config = dict(
    num_hidden_layers=15,
    hidden_size=96,
    num_attention_heads=4,
    num_key_value_heads=1,
    head_dim=32,
    intermediate_size=384,
    vocab_size=3262,
    hidden_act='relu',
    norm='layernorm',
    norm_place='pre',
    norm_eps=1e-05,
    positions='learned',
    qk_norm=False,
    attn_scale=0.177,
    bias='all',
    tie_word_embeddings=True,
    parallel_block=False,
    init='uniform',
    init_std_qkv=0.0499,
    init_std_o=0.00789,
    init_std_up=0.0499,
    init_std_down=0.00456,
    optimizer='soap_variant',
    learning_rate=0.00776,
    beta1=0.95,
    beta2=0.95,
    weight_decay=0.056,
    lr_head=0.00683,
    max_grad_norm=2.0,
    warmup_steps=200,
    schedule='wsd',
    decay_fraction=0.592,
    decay_shape='pow',
    final_lr_fraction=0.02,
    batch_tokens=[16384, 32768, 65536],
    max_seq_len=256,
    doc_mask=True,
    z_loss=1e-05,
    train_tokens=128900000,
    max_steps=3608,
    dataset='wikipedia_en',
)
Each number is 128 + 32 x the weight over its row's rms, rounded and kept within 0 to 255. Layers, rows and columns count from 0. Numbers have three digits each. The size before them is the row's rms in percent of the matrix's.

# layer 5 MLP up, 384x96, rms 0.323, rows 238-310, columns 0-95
105:243175154104148104159100115078086126102125079144145088164147136116152179125134142124173154156123123096151139083129147166107200193162147126111126153169155084153107113065098124121128113132109162106110064096108086133075152108156091077094130082141143083128138113122137160133174078120149088123
110:112078090175129165110095129152127146147096135094078068078149096147104140114183120133148108214108107136094134168100112103121156064155172132153186151080125177142095103157141123098135119108168131135116127180077124058171160106196164161136109140174124106161110112149147141105145132204119098142
023:156084112159157188129157094110134126123179117090169118128178127127085101153123050145131107139148092128190126123130101152053118166108155127108125125094103124143141121044121068115138100023142103091129090130163151110131206134130109138124182123104136124099132050101154145102096110106141116100
109:191117106095104072071121084164157147166127149165120121138143104139116115151135115164078116161119128116136090092073098164114105130194149199126146135070133148090160089121190133135168156106146145092177127078152073107123173094127085129124115124183121143156175121127176078114100144106136174203
101:110080113112115099092086092126121153163129175110135065113102112107108102195119181095112124080114128177175188143123145109122109100130060070137093140172100144123213119095132198134096132138134166152125108141104144161143140136180151126087152169120118151188152142162102186063149153132082142141
106:118106127138083167122190147101122078143095113107087127136093139133110156158097194118141096174110084095116149124151131159127159123113115060086104106117130157078152134130113094080138109073135184202072086129190112113118143162139161150115117126172150109083095185051106149072138128188155121123
114:159128126075095151071054151147123146123149103146177107084142126102072137184121139127129164094127102140107156151146120143125137145099130136125082114160142129109127104068076136099117139118097131063137104125137121144144113121158118129098138183145171096074066147207098118078207121154183046087
034:121140134170132099104183172134147093149143125147151139069127091096063147119129137134120126111128141103176137162057128181066120153154144138116086145177175113183146173172145122077126140057123188108125087197075116134117148078150084092119133148136167108142091102145114113150096133137104134214
101:084077092110125139152117114118164137105122131148154075155150074105157142160148145113123180124107125143094155118131135137112183141123082119170086172139096175154064148086148174077120091144177178140190060170119188115137149095202112164091156087119130136129122096088123164072126168162103095118
114:140107155087136184177121155121167137204071090181092110125168136155113169148105138143117072167071136127154087170065112141077108112147140103156149081190156165164174152150114107087151078108155086138077113094125144116127139091142121108114150123137181170146060155168130133145096128095134082136
106:201100160107097114131138102167135132117087141179125089155150136115116151115139145140100098124131118100151125108081142082139214122141163126117167129138138181046172147103140102130153089086146129152122042116141111066138133162089167087137161142178118090141079134066148152099097191144111170181
109:123106131117134155143108109113132141073119168142146151109148105171170094132107119147117100127142004134189194139130151130138142142080140091083134140091170178140111118116083156112229169120058091113148121131086120126105122128114096122196133139123113085096101146124172142171130118183120124075
096:076082188129121106142115153076085101110070135126155137086127120142169129067137126167201104114190144109182131152154112157180160093152144099142175075083160080134123095073131166094127161134140117188125112132118065148104161097116102124126125170146149099163134075123084139182079117144129162121
109:145134101157093159129043136140169133178149134132140142093119102127100142151132062131147123139157087133132141048133113145127167129138126111218165104078156090126130099130169123112085128118056168108122109142159147111138140130127208147099125222132135147191124064164149148163106122121154107076
133:181121145106162148088105127118144099125062077050128124103137089117181126137119165100138211119110151168145120178128159126083127129144107078151138100101123104089136140113165161157108118109063177113139167135101070110128149135119078083081107107129147104205151103165138150134184078164183101137
109:162076130126166155079138105106107214158138185134126150104150131181112131129133182136101087105086141186139094107138159116141155115150084134189113077157168157136201080103100176068084153119147136092145173088183113132108159131123116063136122138131088134166088103156122128088137181099111121144
118:090179104123139151121102127079122099204135149106186139169098064145115160182103102132095101172098153169160138118166101118180149077093081106136118111076124089154123074135150140073141123094143120131064145141124135136046180166089061155145087170104119167146121168111132143111125127095115141116
030:128118183119110143114171127115157191150113127118140115133156193143134117154139132095143115140145130159137128118123112069093118133166128141126049105156201132117103163126108116131119130018128134119124113143144072229086152086147141156066153122049104145146134048145176111134156120138096137137
109:187136109108141147144137034099113111091088084114130119165142081105148134163092152125148128115154125103158182095157146151124116048108119151147111145108162133117044081112088124135089126152085144156120119196105167064130112155198039132142123120106167104081102123105111143138105133097125090115
113:150118181138126159149140098119114116094138154181168121112115132140148118126145149123145146083177099153099163155192187108125107191076186111061136102196123147121126125047131215075089149103148098113129111134153128126125125108132068117112162135063150159120156082068176140132148125099102095124
119:149116115166090132127094177117166112127119109124118095152167165151079171223165085152110121026113094100122137120156139112091132146109131107108129104160162122220146084107116168108169150161114130117102147126133142120119168102153104099091187190120172154060149090117125149137142076128136155085
132:155167120109148123144146157173127110091130117110128096105091153119085171158093096132106097119090145155097053121123163113133189191135117098178112205056204156167203113086168169094082127103122117120131115126084110120081155091131156182166160151146138137158093119151096139110118115115079130140
124:174129136161078115111131116136146098138078150102093073090127120064170158121177126137144194128118122185192148133125174174048124182150099108102101098110105113143130201116113053134121151150154158105125142117125101096094129134149206099147157161071089125124113162092100105129121093163132114088
126:170115113131190077112118100118100116117161159188120112112103107126159107203155177108124106144136121131123126157094107222100085122121133110140132164106121144091095164023159132104134118085131188145118078139086161070170161097150125146163104124082145169189113135088102147119122178136102120126
029:173160116173131079135191089118120073148113132082131133133137123120139138119206108129089039078098063170165144143098145136117215136136152132096141123072169128129117093093117119135130099061108126119144100156181157100147163138167129075090180152124153142129164130128201125136110125121120134081
123:146137121081169103083135134141141165105139110055100137144109111123114150173131075130073155112174197145131071166125086118160160165147149072162143070097153147150113135123123166089145106074146145177101154102073197070166119095112074187097139111138106120142143083118163159128135130123181090112
107:115093126117079133160069119082113142126128115138132089093118127030115157139141160148143098123152122123171167192205156177153165120090174116133132164142150134068179134093129110124091162123098178165127104137139125174149137163141065114094167079096135145097107118128126167190163194109152088140
105:084111140201140179093098064099199121123157124129128137130137102121105164143043122072102114137091193160172123132140154083150208179134104127075083120125090118169155128143089169115119142105060162153155130124116135133127128163115176145154143152154131162152110106089150207101139129139129112144
111:143102106082135085115210146135131200140146130135153141096143146106145019137167076128128123156129166176101115101125145142092134188128157137130161162099109124139128112148153113097145171107084120121078140164122139088103125130122123094101124040143084218167063164142106102138149121089131129149
093:125164158125074145102114093154173155116159152129089102096122119120081133160105127093095149026153125131132146159089123114142064123202101151181088092144125143110127079131063121115134142109074178149120145152122153080087145162161146150114194080128148110133175115145076143046130120139099107150
059:160170137151155148148123103159066122111069113172123105137167102084121145137135042163135131155138117200176148121121165159147156180147095103116049143131167090178115100110093132057123121082159150139087082132115141109112118134140104121137153157092204091121167122192091136108108164125157167105
040:128141159159127108118144117111204139122128121137160112104122123028118137160133124084144147152146118147190133158161122109036146122049132144123082143135136089129070095136152122114144075093141090151181106134145136160161115107140085091098197127148131125104145062160179129096132136088055088137
090:133139123172135130104143137171132166084158096106104102172141064111128115132134110053117115138151149148146132179118136147083117164174138118130115121098146070159103164081101084125088109192111199125159133146106133089106152132096152151164084212194090139101118133167188071160160114184094148135
140:094095127069068179100139167180179076084118108094202073130153136121186154156144136150149141158132087168092131105168097136075140153150136137157163123122093165101158145124110125127101081088117141153108081122140098072087141199123131132078084170150155141147078134133127175157091112152152115097
085:108103074162164104119104134152147148111138092167105119169092084173210061114101137105146115135077141130179153179130101092062098097103127121099131108099179112170148137084162133134181078098183056109134115125092119145124157115151181112072130126150113155139141137167198129147169129089108123149
120:188115184104136045062101111090130125122117160094186114120158137161139147177088125141120105106174097135113086165086098121178133112122143089177121158101112113186163133173117193125155135090127133152133118118116105143159082126159101090071153175078136142075107068119132129132169109142154113060
029:169095134191144154136116126153153154153188154078108112116142126107107103113176101097134147092136122117166100109112103124074199121129150126190142072120134118133100131134075148106128119052123102117126069220120044068131111105114123144126160098146117169118145129207141185117129121094098125089
101:194146103131108061132122126151182149150144118149066165131151096101140119187206105089128140138148133165089103123103127086133128134179126134106045098084098112133153095178180126107187156130109097181148092139176122089208156109091090155110094135088140115161130106116102106165107140094137144153
109:161133126146123156128087164141170086119157092139079132049136125117154188210179094123126150086168080153123138161095132097104166103153115166115188068134119092137134064136139176113133179150109127153135086170077153096193142078111130100108149126135127136134133106104107091163165130136147101054
129:134111140214116150134099130111155170110124147165076119060083175165136163125166083208141130059083120150108115117149102145122089132187164094128176103100123139142138108133096131118138120098176144134153054122051116129131133112125064130111157140100153176192114111127153176158132117098165126155
117:100126164120146106127090095101070096137186145148133126146110151095129149132217141143102142154132075099053140108140093124140154159159163153143147140128094124059190150142097107074135207087114104095102149172179074150142190095157075110114130144103188165141116135112168154103126133152126130089
133:164131203194145186159086126119170125154167132061125097079180104038034116141169122157103105097143134133114129163129103146124085159115168127138154136157102112090155127203111132126155128070205146179104116113156133096110109129125160138107149102091145134144140128133143134145087125098099129137
114:113146066096187171095096126112093137105119125135146155049135153180119146120120099167134093073172115088155123111117174142125087131084156123111097090105168163132157094185179070120116083134163183102114158159157115065132189120088163105163143094174134133085118104132133104158130196139141150096
124:122119167169123138124106089142104108101130125137133117169116137103112083080130081125073145100147158202089129074130143115128103115159150139130113169091159099189098118149135155133085139128054184105086119133090063033079128138101181085079121115126148122094096097159205150121150168153116117140
034:135140148062156084102164109120062119106138059107157121124126155125122140151104053087146126162124164153131133110093057096089102089117140084092080099162093112145116136083138123089128110093086091143139145133140148139137195124151141089097119121122089093127138113132231081114109037153114119132
032:113137127135110107125128150124127126137167149126155101118159143123099149116149150122122144145071112075174123097116116194104173136145148108134109121182161137212086111110121136113154124093153087115108126182201145128072144147215099132102182111169127149108052115128224106159163176086093086127
043:173118150109161104060156141149143067122151209168149100099115135149086140107157114050132180077090168148156136133178144123096085153096121125154112142165158121161166163157096161136112076068167155112103137175111139163146150092092104133095185138140153113078142140146114102137151174167102182143
110:158144131064130117143075116101151090175178155190138133125105075095105108137094068148102121145131128111116048134124123172145125160101130132109099169125172098111123143097117172114141117084147179105090151156164159122059126157122146120169104139142157178186056071142166150180117072134082126102
096:086110114081148109054137124171100107127133107077107104067084126096116138132115132092186118165148124107091131142137096137137129121138176114182161110109125146106128137156059096046171130097217153126115134115144059137138176103102115107075110071170163131143110097111137170142179142162109171089
112:186065123111088088163165177128080051097152165129148099131073075154111124110117117127079176176113108115111137142091138176140139118193096095152128126143183183172140121183125093112070102083098105139155103133132118106127153101110140117184135112187155095169071100135134119141131168147142172133
099:069135102089139141150117115151128086143118103121130129147107114118130102141115126253094157048129150154150105099141153126146091101086154071118147098073125194156158109080144132145094106133085124139146134185139133094184193150123067079089113102154150118112126070156143178107152142117134111163
111:120121125102111127118093101126044113163139136076109177119109070139150121123154069159167055140134107156155120168109152149107074115138124175096148163071135151137141121135103136124135164138179142180148083108157121069191186139137077151100112125167113158183133154105180153065107188100115099141
092:120129171116095198141139095166153102125167084131089131104107137075156135083152164090115178162143148102127164127101100156104140155149131078211113113099122157173115102134114158158056146055156179106190138118121110143152130151047146106111078126158156152130107100129109173113115141144082061115
122:143121097096125141143145101121113134114125091147109187112125141098141101134171086091085109122147066181136174111072163173116145154116144164128119193123104115094162127178161111079129171118084139159142014106157122117130140079146155155098164056170116119137134132065152176143167119153100184132
119:121125075115134080108177130161150108175123085157127126074138137139145170155139116126104127183138101111150117184070179083105196110170104152165160162090170158099124082120091145095145112101124072066122132119150156156119171140105074148173065142140157136091162140170144063079114179133116137103
102:075114175192093058148150101149135131092147101081119140166136108099173161084128113116128074148140149135149156155059125106118121113105154098138122170101195135170152175125169124079107128135115101145128077155177152096088107075099097174084133125116141093140128175130119154212098085151114105074
106:141147136091132162177134133105133175155146103121124151174150098148090117123161122069091111128148158153067081206130142156172169099128098120144106102093128127174180138165105116117209094079071133145130060143110082083077149123164145080131115183118160124167149118060093131128137101091113144094
118:111121149115069172152110167126148100055151108138099138184154109107101151129136099115053110087128117111181094143121087130081185179191146115151109123128152202147213139100161087124138074122105114082108145109115168110149137068136146142106114136189133113107108141145121149114104093163129197163
081:100127141118136141180135112109079110083123082136090144171116096108116132099149140176131126150152136120149185102129129135102196120123185084083162063102169167113169163121184110065188104092135162184148101124125086133129135172088051161118093112186111104099113098110143129132166166103075114087
029:166147188112162124102118162143095167077194108142142127124145123094124128148217108123128109127111114197182148123150129138088116136138155171146081118106132191146126103118116126106175156070112072116099093167191093119131152175128143159140159091185117161122157132207181120106087111118142135069
115:124152092145133110138101112156109143111158123137139135106129184129088109140135168127119126133107089234116108144101111147119116218091106086183103099091172153166147100060128169105129094144143180189207111129128075151193129101154134096117126150154145114134103120173059103168159105112153130104
048:121139196129129103117157184136152133119121124153072102144117186092141131128169153134133119123126127159161168093188145129104133107084111101213137127151117145144125123150158159151187130090126157141184118220135157116139114086110135126118134154155104123084121131103149096180104116002081107078
089:095131099113100167150146143145143118108149056133175122131130118072092085101118130133141072139142115102155111139159166115089177085096060150116108102124198124170168116121128103133133166119092119110125122103113090113096168145168073187151113074165210161116153088108151137173144155118062172068
050:192102168175171134154128191184152114147144157148116135147170135097157134118162107126179105180198133153165113093126116122063154149151188153144118119155171118190150113093072143117147173089143146127174144208144148136131158143165127129106160122108110055085127148176182152110129109154110104135
059:164126133164118166122159123110086172097149112138110089125164133139192097168154068096112146100194092104182179099107103180147130105121166153075154107088109136175149133109083090083122133100115169170095130130148122073125189102143074131140127162078144138082186171129132135084095102169153104081
045:117107152107135099152152080156130093109116085123073113127086159095150156118133102104158129129140181131166125113110108111097107102129096142092085131158088148094100178108104114143125091079120128116143108207140117144135127009123131096120124207078129086092156123120176103130145088078046073115
104:073123113108078168118075122102132165091135132207171132091123087102083103120114143138100140170139174106179181150115149124142117122087116083167084153152099149119134064076097174179200129130150157143132105142104196153157126127132175153126123214111117097141083088144163133150120136109119081131
091:080097149120109131165115133190063103125158138109148126141132086124171126124116065129150098139163184128143163180076088109141123190075101087185088177116118130186092115173092091124095153097118106162106110139139068160124117175114130108089141104088126136065146148080115120092130115058078115116
099:134071156178117147145132049137149137132149156065106108065088114060145187151105125133115131137144126192148175128134143093132131162135141150132147067083136076163086123175119163087065147082159130118133168082141206142151147074168114120116152190141142130110135123126127118170107183134131095122
088:159190139135208093163101096127126092098040116134106093129116087120180127145098105135139123077097130105104065102155112151168172121125161160126103096118086043156175104140184098078147094100122130157135142168127111171121181140115060087156104129093107118143109103121188094124126121160112130128
036:198112122122151116140184095084118142066055161115122097106157128126137135126122132123111085135158106158182128097123090177078136091125159051079094138131111119118092130101095157098099124013130137107110120118118112140129203134119119108104144157115094205123091134162156102120153125131073114082
132:097123111079104158075081126087113148055146153141100096125132101106128112168158114167128173085149149149122127140111121186114166166182154090164107137120112233179136089116125122084183105104126103062111137094109147140119162046178119146149135127145130107120142126057142098173121126136119156174
122:173081119140111100119052137132111133150113123161171132121129124129108077112068122198140107078077173200135115158193116143155068152147143131115190160117175106110098079099076127099135129130132093103063131148156084100099190161142117146101126117130171153126081131190146143122151132132078093119
# layer 5 MLP down (transposed), 384x96, rms 0.314, rows 238-309, columns 0-95
112:133155109139126153166081144171061116144073106115137149190082115145113099120108099097158174132129092132152153028130151132114123093121190148160115083139163082147104206109145142122130076127111174125136159118176091110172098140155137133129122144139147128202108125056115075121204133133109140126
103:092087135128151145149123124101111117135145099076081157140129080132137124029083147129164176117175068125166163122119187108113168102096156116098131144157114095183147142142168139173081122133168066113137100149141110168161149137137151082166169140097150116166149045107109105142170153087123193152
013:111109116129159137145104124086154124101120089173094126143157100150125099154074160093077126046114045082123142069117161089109127077146140144178165142196182133130166127127110137140161119134149144115044142091131147151125122147144134165191125149151104100169109130177043095127128153120079117112
112:172188137076130039140157129076136118172105126175150120125117111152113196137138106138154110118134079152105120146119139070128128165149164108127116136143134117162074053171153107148144177129127123115215105112110204167140160124158084131116139129096113136087140227114105126163120139109143086133
103:161103128106050139160115131167098152099085103113118187163159140192142141092094096143142129161157091079119155126156118117089101095147140164155189156136151163113142149115122208097084184093131152126110145148149138055111170100096061104218139123116093116118130113160144128126131076120135132181
106:065131119176167121110155089044087126157104094086146114123074086139113166149116145116060128122109168130181152181170106076114135124167088077163144150118156085128130103152172140145136087140124128169120120127128156171187098123182210167105124150127108153128132175129167109095137104157162095169
121:140122156080131114166178155109151128133126086149093156115060142149149106106163113156141110139051202123120125130114109135153134136151088072135103155065140189123167216135124110106098153142149139082145132132143178090132130101112158092126119121198188214071147132094147102155097103126160150109
045:135037121120162144156214157067153135111133116123125096118114121144098137076107142153118236073134117103142160125141163127145109116107131211135168117116083141095127102098068146165119139113156154151150131118150159157127146126140101126110150146161100190148149134115127225149192148139137148135
108:102150089088060095148074160141149091139123113115100164181095110149112144155095114187176109147146137126178126155122095112141109120155076134081076142201133186190169107117128151170129140127153128149075200157188142115138173190092196134120150145137096125122129120131113096119131102139137144191
115:119099090166164132251113107089137115066105198179151114087101088132122172148116159150171176128145102086156122142126102135151155102166134098117168163172160160137174116117091143110162130173100123177110165158097135137111146109121113121175166165113090191097174157094132121127093151162115143120
112:132143133107161219079124145098122192162158111100151130075141175103146182148134162094091124135093133137130124158126067113122101133072137093138159126151132143156170132136081121058155172089136119149142145111128099170137130132077126055103148138049089051107152147139184150155143172118152117103
119:086176138158163137088112086161104164114148190144102141122098143116185119125111093094118144121167097119204254105075160125102132200157135123113124132139119124148147194119118150130158076142089154099142156115115098091142164115096081160156130120100183175146109114184127119154138098114134098107
101:144138106138120108089140166103126075104112171050106138081165122138127122152150113119113128208121077130106159063152105191086099139164118103124103227112080182151097093115151152113128122143115134095157135148134167105117100090055128099132159118119137140139075099090136129188203133135110128167
105:104111121160149111158170077140123120153118101122134145128172159165147137122148136105103144127134059064097122074109079151148062127098164093135137113126072126075094186191111147142131158098087089145107155104144148082055078120138083182136124169157153164139120158094174084086109152118061132094
127:127130124120112196167105143136175125095090068087118156107112164206138101109118173070131174160201185101182139118156132118106152106122089091161111102124154105107119120148134130133099152123090085115113172193153126148108152125151087077115169105159151100120177123062146135100142107142180190173
105:097111116159128138198076126140115123133036156133111126202138164106163165155111145101083151128138055081131125110164126103126106131143176148083141133126161108090122103146126131165116186102129148122162120168132160212120098079150173082174125127050112139127180156158113146126146120166073159127
129:145093103118154144087131101134141109143112144094119171194115065129083156147101032146116194142192139162157112179134108166129131128182143053105138166118116139134150111143130167155159156106132077119116149181129132152147094040086081168130170087099114102136146087131126178135139111111100130166
041:091111064145124108132129116134198077107127123040135098064174155112124075139145147177135195124126094114070113154147170175133177092108042117144151121110160135137116103138122121217167072132115115080139119108187150131141117142126140146154132111158133132119099116075161182100130156128109134120
107:137101095176085115170082129153124151094139139190140099131065089109126125112105153155130133162169137138129117087165093123120147141109131121112133141146144135113191100175131129124123125051125124112108149127085214120093103166125158190196111151100132147144120163143162129185173158010104154105
126:139096139118197159138130203140136155087092105162181138124091090186143100134086109161114131085165119111142153167134137062102078104092141127105140126136141106159166090235160098156123142121114105156076168153106103143134121084101142205141116093134133160143187067098095134113139118089126128118
107:174142130146214174089188075104161089119172151088174140121145147082109102106113151146078057136139069118173148196132148161103149111108162130083129159109145155147110076070091132080162180158101168126137112144130134114150112112170181126141097118125098071145131109110098156154095110088118117137
144:181168114094131156134117160100163136154164103138093137126117131111112160127117135093168144107159165087151157161083084133066140185125130111106183132184082160129108182094191110136117147112097174072119134123152101136092138123143088116170167124051135130115053106106143198107053083160113135131
124:166138108162145128178095089059130184168161130112115145089150142158101140109136152132146192149082153121223149125096116125136153128046120104101073143153100083099154173123191070130136171198124148161130159154118093103142164158147163120168181141091101103108114125154113116130132093095108164127
131:121145181100219154160099122150112157144141124123101148170125100128131104095136122144090167145089140098153153183134117125096100103108087085147150109183202165158099123114167168112135105147184104103093088196099174130146106130183124102151110094049137142096092052123112096126112165112160151097
030:117148105157119094128156130163124125124183184145164119191172096148143134097114149190128167134171126127112078128053041113120121079154086125119140102119092090165153133119151119118141119124097118107080132093113116215133051140119129159157164133132121144132202044145104144098108112128100170150
113:094149102091146139169173150071188134140049140147167198180118147141103144126131116100094096100120062120136126140122113160202159132138099103131160123095157072024181172152089121147132190094128074136111140139115123101143120111132131121147105138140112103072121121141135176095147139126163162085
113:080182176132142140111163124134059138128116096153137126116156154111187102138151157104109066175144094118082124126165101201080148144127096188106134116104136098120166152202149142139118159106091115158188125133139137094142107134119169162125156159142152074131144083181136121101184063206123156108
117:132099131124077112126145147165091105104077091217104126144129097094167120070086056112112052191165121087183155164169118102107108089198154107104136124143142162060117128114140097194111125185136123115103142131171139106105103111102121090149102108153128175135135170132151111085111100125135157136
114:109100000100130140133154133185125121150127126151092097099154122149147065126142199123090118154133108122196127150179097121083124170121143086154150209157172163134136168121166099143162151128100110094153142113166110113139162116130131120092155103180099116116115152143153073182142120117156168163
090:156093077143124156115190152153127135126029159104089158157157123117041166145127132156171134149107038139114075168133121171103088132082114106122144154136135093181172093124100161121039134150134119128131151137132133117139108098163089099102133158142076074149107115131175143163127165143135147153
070:199117118154145130101151166113114147149130156177106135130108161125230101139102127115089122154193087123168172102117119089133126144062180171158134123097139132067163122127146133149131167118148126149118175174152142096151134147102152205140124076096144155127072185176199135107118112092173121114
041:071118113127119121103147132141169134111145105052139152134136179223108119139111175138132161112085168107051121204121130088131151089130135121126163098147105143163185111145114132156089189054133132172092165109133170075121105085152117157124085158108123174122125117097143097099131093184156161139
095:092150122097129153157148119102227123095159072149163149201135144146179144096142132154133101125118112130131099093146155145100136116078164042177103139132089095178192109119126139108136140148124040103139084072138140141099097136067140161131129098126124107133059127158150102161102172133112160110
101:093151143158126172132111184103055100135103140153085135094099091205091121119165155126059131114121165100065164144139094157092092158154126158183151101127108112135126128109123160126099127130089110131151124088138145109164145124115100103119153152120000109137147097193166124133185132107094121115
118:082179106077128184182178191140127160148133132137112142087116058137110129094123137120119142144162115125109120018148128080129215126128128132076177150103113113115123125161127091137147122147119122147173140119129096124077138145185111168155155121152137061089117162112135221157115107151135125122
127:136176175128158125140140134139094143135142109080122117084152165105118151145186092081135151112090096095190103196154121100110121095083119109125091121093094123157131084115198133100109141193081188141143150143108131219148114116200135088193091145160135151125158128103106150158181142104146149164
020:082155100057098104129143082144122090120094085130108138174167157149151127132125134079131111117156172100114114135118144154120161150155178102118165146184144107076151101196120089130102118108053157125094214084115177138208132122127129119150128177171119137167193104084152131172118163125130092135
108:139148062184111183117128099136123123154150119085126197119129110171118158153113126140113147093130099140144134102131138128175086172171129051074149130090176149085127184137127124029152104116139128153140143139141083130133158102128119127175108126161134079141133130120083109090173136218195178134
111:132173160152118176162155139118118170115121082165102133150128110208152126128116138124101117145118156112128117166152112075144124134101076093162113084092106120124162189134133109095140195105203102134127035110032068132108125122170108147175142091105125166148119109116117131210129149165136142125
115:057168118122132141126118118162150150102139177173142130025117183077134104071114134163104137071154145072135123131139117161129091102141163138138139120137143120206118166183115110122152116088076136131098104080100143141072121158077113154170169109110133131096123095125080103123079126066161090167
138:120167163161153121137138169131142119182188150132100174152134130110076112088120171150127116122101197146156093088085162163116147192136146180107163152160107087165138143139092125138088136122142050107136129152173154120107085104164109155124108120097144144117163073092057092110180095140167206149
121:160072162081134140156118130191134111123139139143107074134135113114177153088152183110124150152096103151166073096176114189154145112133128138099170043091125160104110123099068077179124172162120092154125086154093121128155040069158117142161107115120122111132123130136176172112121140125068158131
124:109089169156106112140124111213109173083117115201138154090136152184128138148111140103107188077156094091151161074152112136158095189157140113096098129120101140122113126080087143160102065113144155135158108085118133102107169128090167142142117114165170179069106136157169171105171120144188132166
118:152135097143167095145112136160161045100099131125101142151182172122103146074086138087127124115080121061181123090110068119079172127119130075130165151118122081121089133114177184069142161109126174129131072097070151153125149141105104148162139121142135179201106144091125082148133159107112153137
028:095140060186137104093136127112107113161159104144204105115153079119071065080125183128184165105122173095136094106143125093175090148127123178149135104159163133168131044117139113144127116164142075082133108143148155090137101107095115147123150110124167116103181185163089162144155152090136128172
035:087110143108120109147130120159185109113128088159130144072112134154203102124109176136152131116114096147112187125099095094180124123092158129121079127117071093080187123168121134103135140170094142161116145114082128117177085157082128136164079135096124115063127121093124202123117219119133204136
051:137169095085157130153127075106083159150118120140137175118144176154092127213137109172156149146087057104101129088093092138095135068152082125086098145132110135131103067142115122126175124172081112199108120157107125107152093113126142120072116156155112130114112114159118191081124065083094127075
127:140181118157149132072129164090147188140150137162125147126067067101180179136088115182107107146089188089143097155107124102154129139138104174109181161104103127137158132061131093188134165057145119084117106138130153155099172116123200138122155107146156178133070150101131157172147125102152139113
086:129197129122163175149125109077163187175133148157176138073119141121132184115126169127059093131111143113141125140146156156132098084129136115132078178170100186100142141183133150138124077170116125090105140152174073167119132097089085091089142116087136079108104102157155185203119136104109150152
116:174061121051144102103182153151139119071125108134088083151123140178150069110097120125154202152112100167134112130079129129140127102077143073167078103170116167105128117170175045093130115107153125131116114130135124145117124108089139109164162096101137202143102172156115098085164140092136158137
096:048108139128098138164174166150061173079115168134144131148137174116137096120106152149092155114131163131175149107142145100222094103146133156102135135147127169117102154151088145111088178127095169138181151141082169139094168089109112085126153082143169186192106070144091105149114126108117133167
090:179136108161120192118171170102093169177117086099142126156192143125110115142106171154157100089121109142133107106151099102090127129131155099076127213143137121115129093170140129085072105169094124106099176126145180147110113108168101139155179088137142041183140147126185113163148146164121170161
094:107167111114160114180182129139146153163125125142084148167140207163091147084150111111157148114089093149205153099122152180149135160122081153109136155172151059171081154183150171090106154161124152126140177125127169120164116179146084113108147171121124145108074084114154141102155101069100166135
142:138132066166095164118137125128122092189109148112103179103142153141207138150146136083053128087160083128129093122091171112097111152143145147113123142114158117119121134134142155076152133040104116137211124099097124144142079131166133134128077127150104098136107170171179160079154115209111151083
119:140134147125131087100120163119061153136121078185113099151175146152167042091172144134083120105075066148122121133123102157165136139107089122108128138136156150140141144110100071159146188145113117179218078168110201109122116140140157142194131139131134089111149152157139125119167197130111161106
096:091120113157146088175171119135149097055136132099125175135130087127094136091076144120094132180143132092141142103144123128136144122129147124047131133128111103114144156113145188107086193114180169158148100093131097146143165128110096128121103131122184176162049121111162131102214179144052111169
113:094082080064115113233164178082160175128130083156105131147150101144191125114117124136128155136116110169133118133080135167109109176134115156123094113161101099138139167086181134110087103079036130127103126123140105158122152150149100089158127160140164130188117154099107135065122122189125127101
115:137123122102096147118086136140171146094085127099213088121098151149097114158032077129126199168162136154159161162149118152124097121158110155083120136206115098119145144120100157086109082140069091125145136125137140160062148149097166122183075108121114179107133121129179101100148141130103171151
091:090117146128100112086163075100088136192068124084081109116125173112141122063106147103090105166125143089209101152195177106139148158145133112113165138138122130107150156149042132136167179159095173112212152126101120186113090123099129153136159125131159118109076089128139114137106111159137111141
029:028142115177101160137126126097132108175099144157111125182180111047166135123118078121139126130132152136163145127110201157181166116139099116133145127122117125158164141142166063155116088137219117150175144116116154113166145117185123185163160157128157099141089168129119118132133078142132065131
108:102129146086079105147160092135088151138124144111137143176131132152111114220143132150119081152169082086106083124135160140114078096150139061108135092093145091116131110154089187120182158135170137105130168097147119158130134076149084186208171185159129139155151131107117150112119177101057136111
060:088145108131121072164137136149117107141117149144136137161188169150124068075098155107087162134142123153151114155154079141072127152130092231088104075128112147112144165143128145174153132107141082093126127104168111131081142148082090147209172148178116121118153144124109217163156129156107162105
091:079167151127145087131162069116101201136081110177096107129148064092125149172125110199122139169153096149139185197132131125092159135129150096132135103117172057135135142144152142108201124097137106117058127133122133102178125145086123100177126096119115200107143084140091131148129163141137113079
066:176129110115018192110103145129190147116111125161133143061118137132182155154155100104101133137206070122118121089134108149081082205148138115080189124100158106149120120123145110143116126104133139129131089117143108137118163106171097108081192105183171121093108139100112143162099122128170100121
072:088173148131149158182182140111155118127111112150065128234151123134069141139123110112099190150121112140112122097151151130062142141112131148136122157146173042137177076155148183093094122154139105129187200129159141122116142169128142151130113152088158111100073119132134056109127122113156120157
049:028079132160141090151120094120137142109131188161072120181149121129128129123152162147124129118189142124123091140136106142015142135163132101149102101104105123212114125127088112146170119120123076132113101121133120126097134194103112152114154085160161159098116110132104074149091153132154160048
117:111180106141130168159113132112117097114157146079127214114114138126139195172106087187161163140175122137178127148097138249150124094171163124161143126120123084178048126073118147158153111103099095139094181137131112158104114114103111154115151103073136120155091153127143146091139123143104134100
087:148164128092126105183171106075175105138152092130104132118120187169167130123134134041158136192070134115114154125126153124193158118110170047167149135143155118086108124107099139150095161126108114185108135120139137174095168209124157102158119085128107138135197127167145149091112117179140133157
084:142113148129059152133150167141147153121087077143144184126147096126132127127155145126148105128152075047107172073162111173136094104098166209151122097130172106073126149167128140147126128139191066100139125141107141126136110094126086129150084144136135118168088070168131134118177134173082197068
105:101151132155124120100108151151119161087029162091101039116118142165129124128179153121069098107066110085130167133159117157108114153168100159177103077118097092156132102151180138123129094106169169107125163120149153121069118141116156128060106154116112152105179186103150150110163094152174110142
039:098137193129114107123167150102124155110119126110151092134059122188155112089100152124117103139151136104155156102087184122185094131125131108116145064015135154196072140119167147170099151207144111087120136107180139132104110123154116162142088124097120121100163057112114128084142137133129084124
129:104129094072150089127069177097143080094141118121161090150128135120108130161103133152146106076148155164134110115052120149148119144187133110097107198093162147168027168162129118104184122084169161086099125131167193120124128080139175126116118176127148174072096123148135098114131124142142153149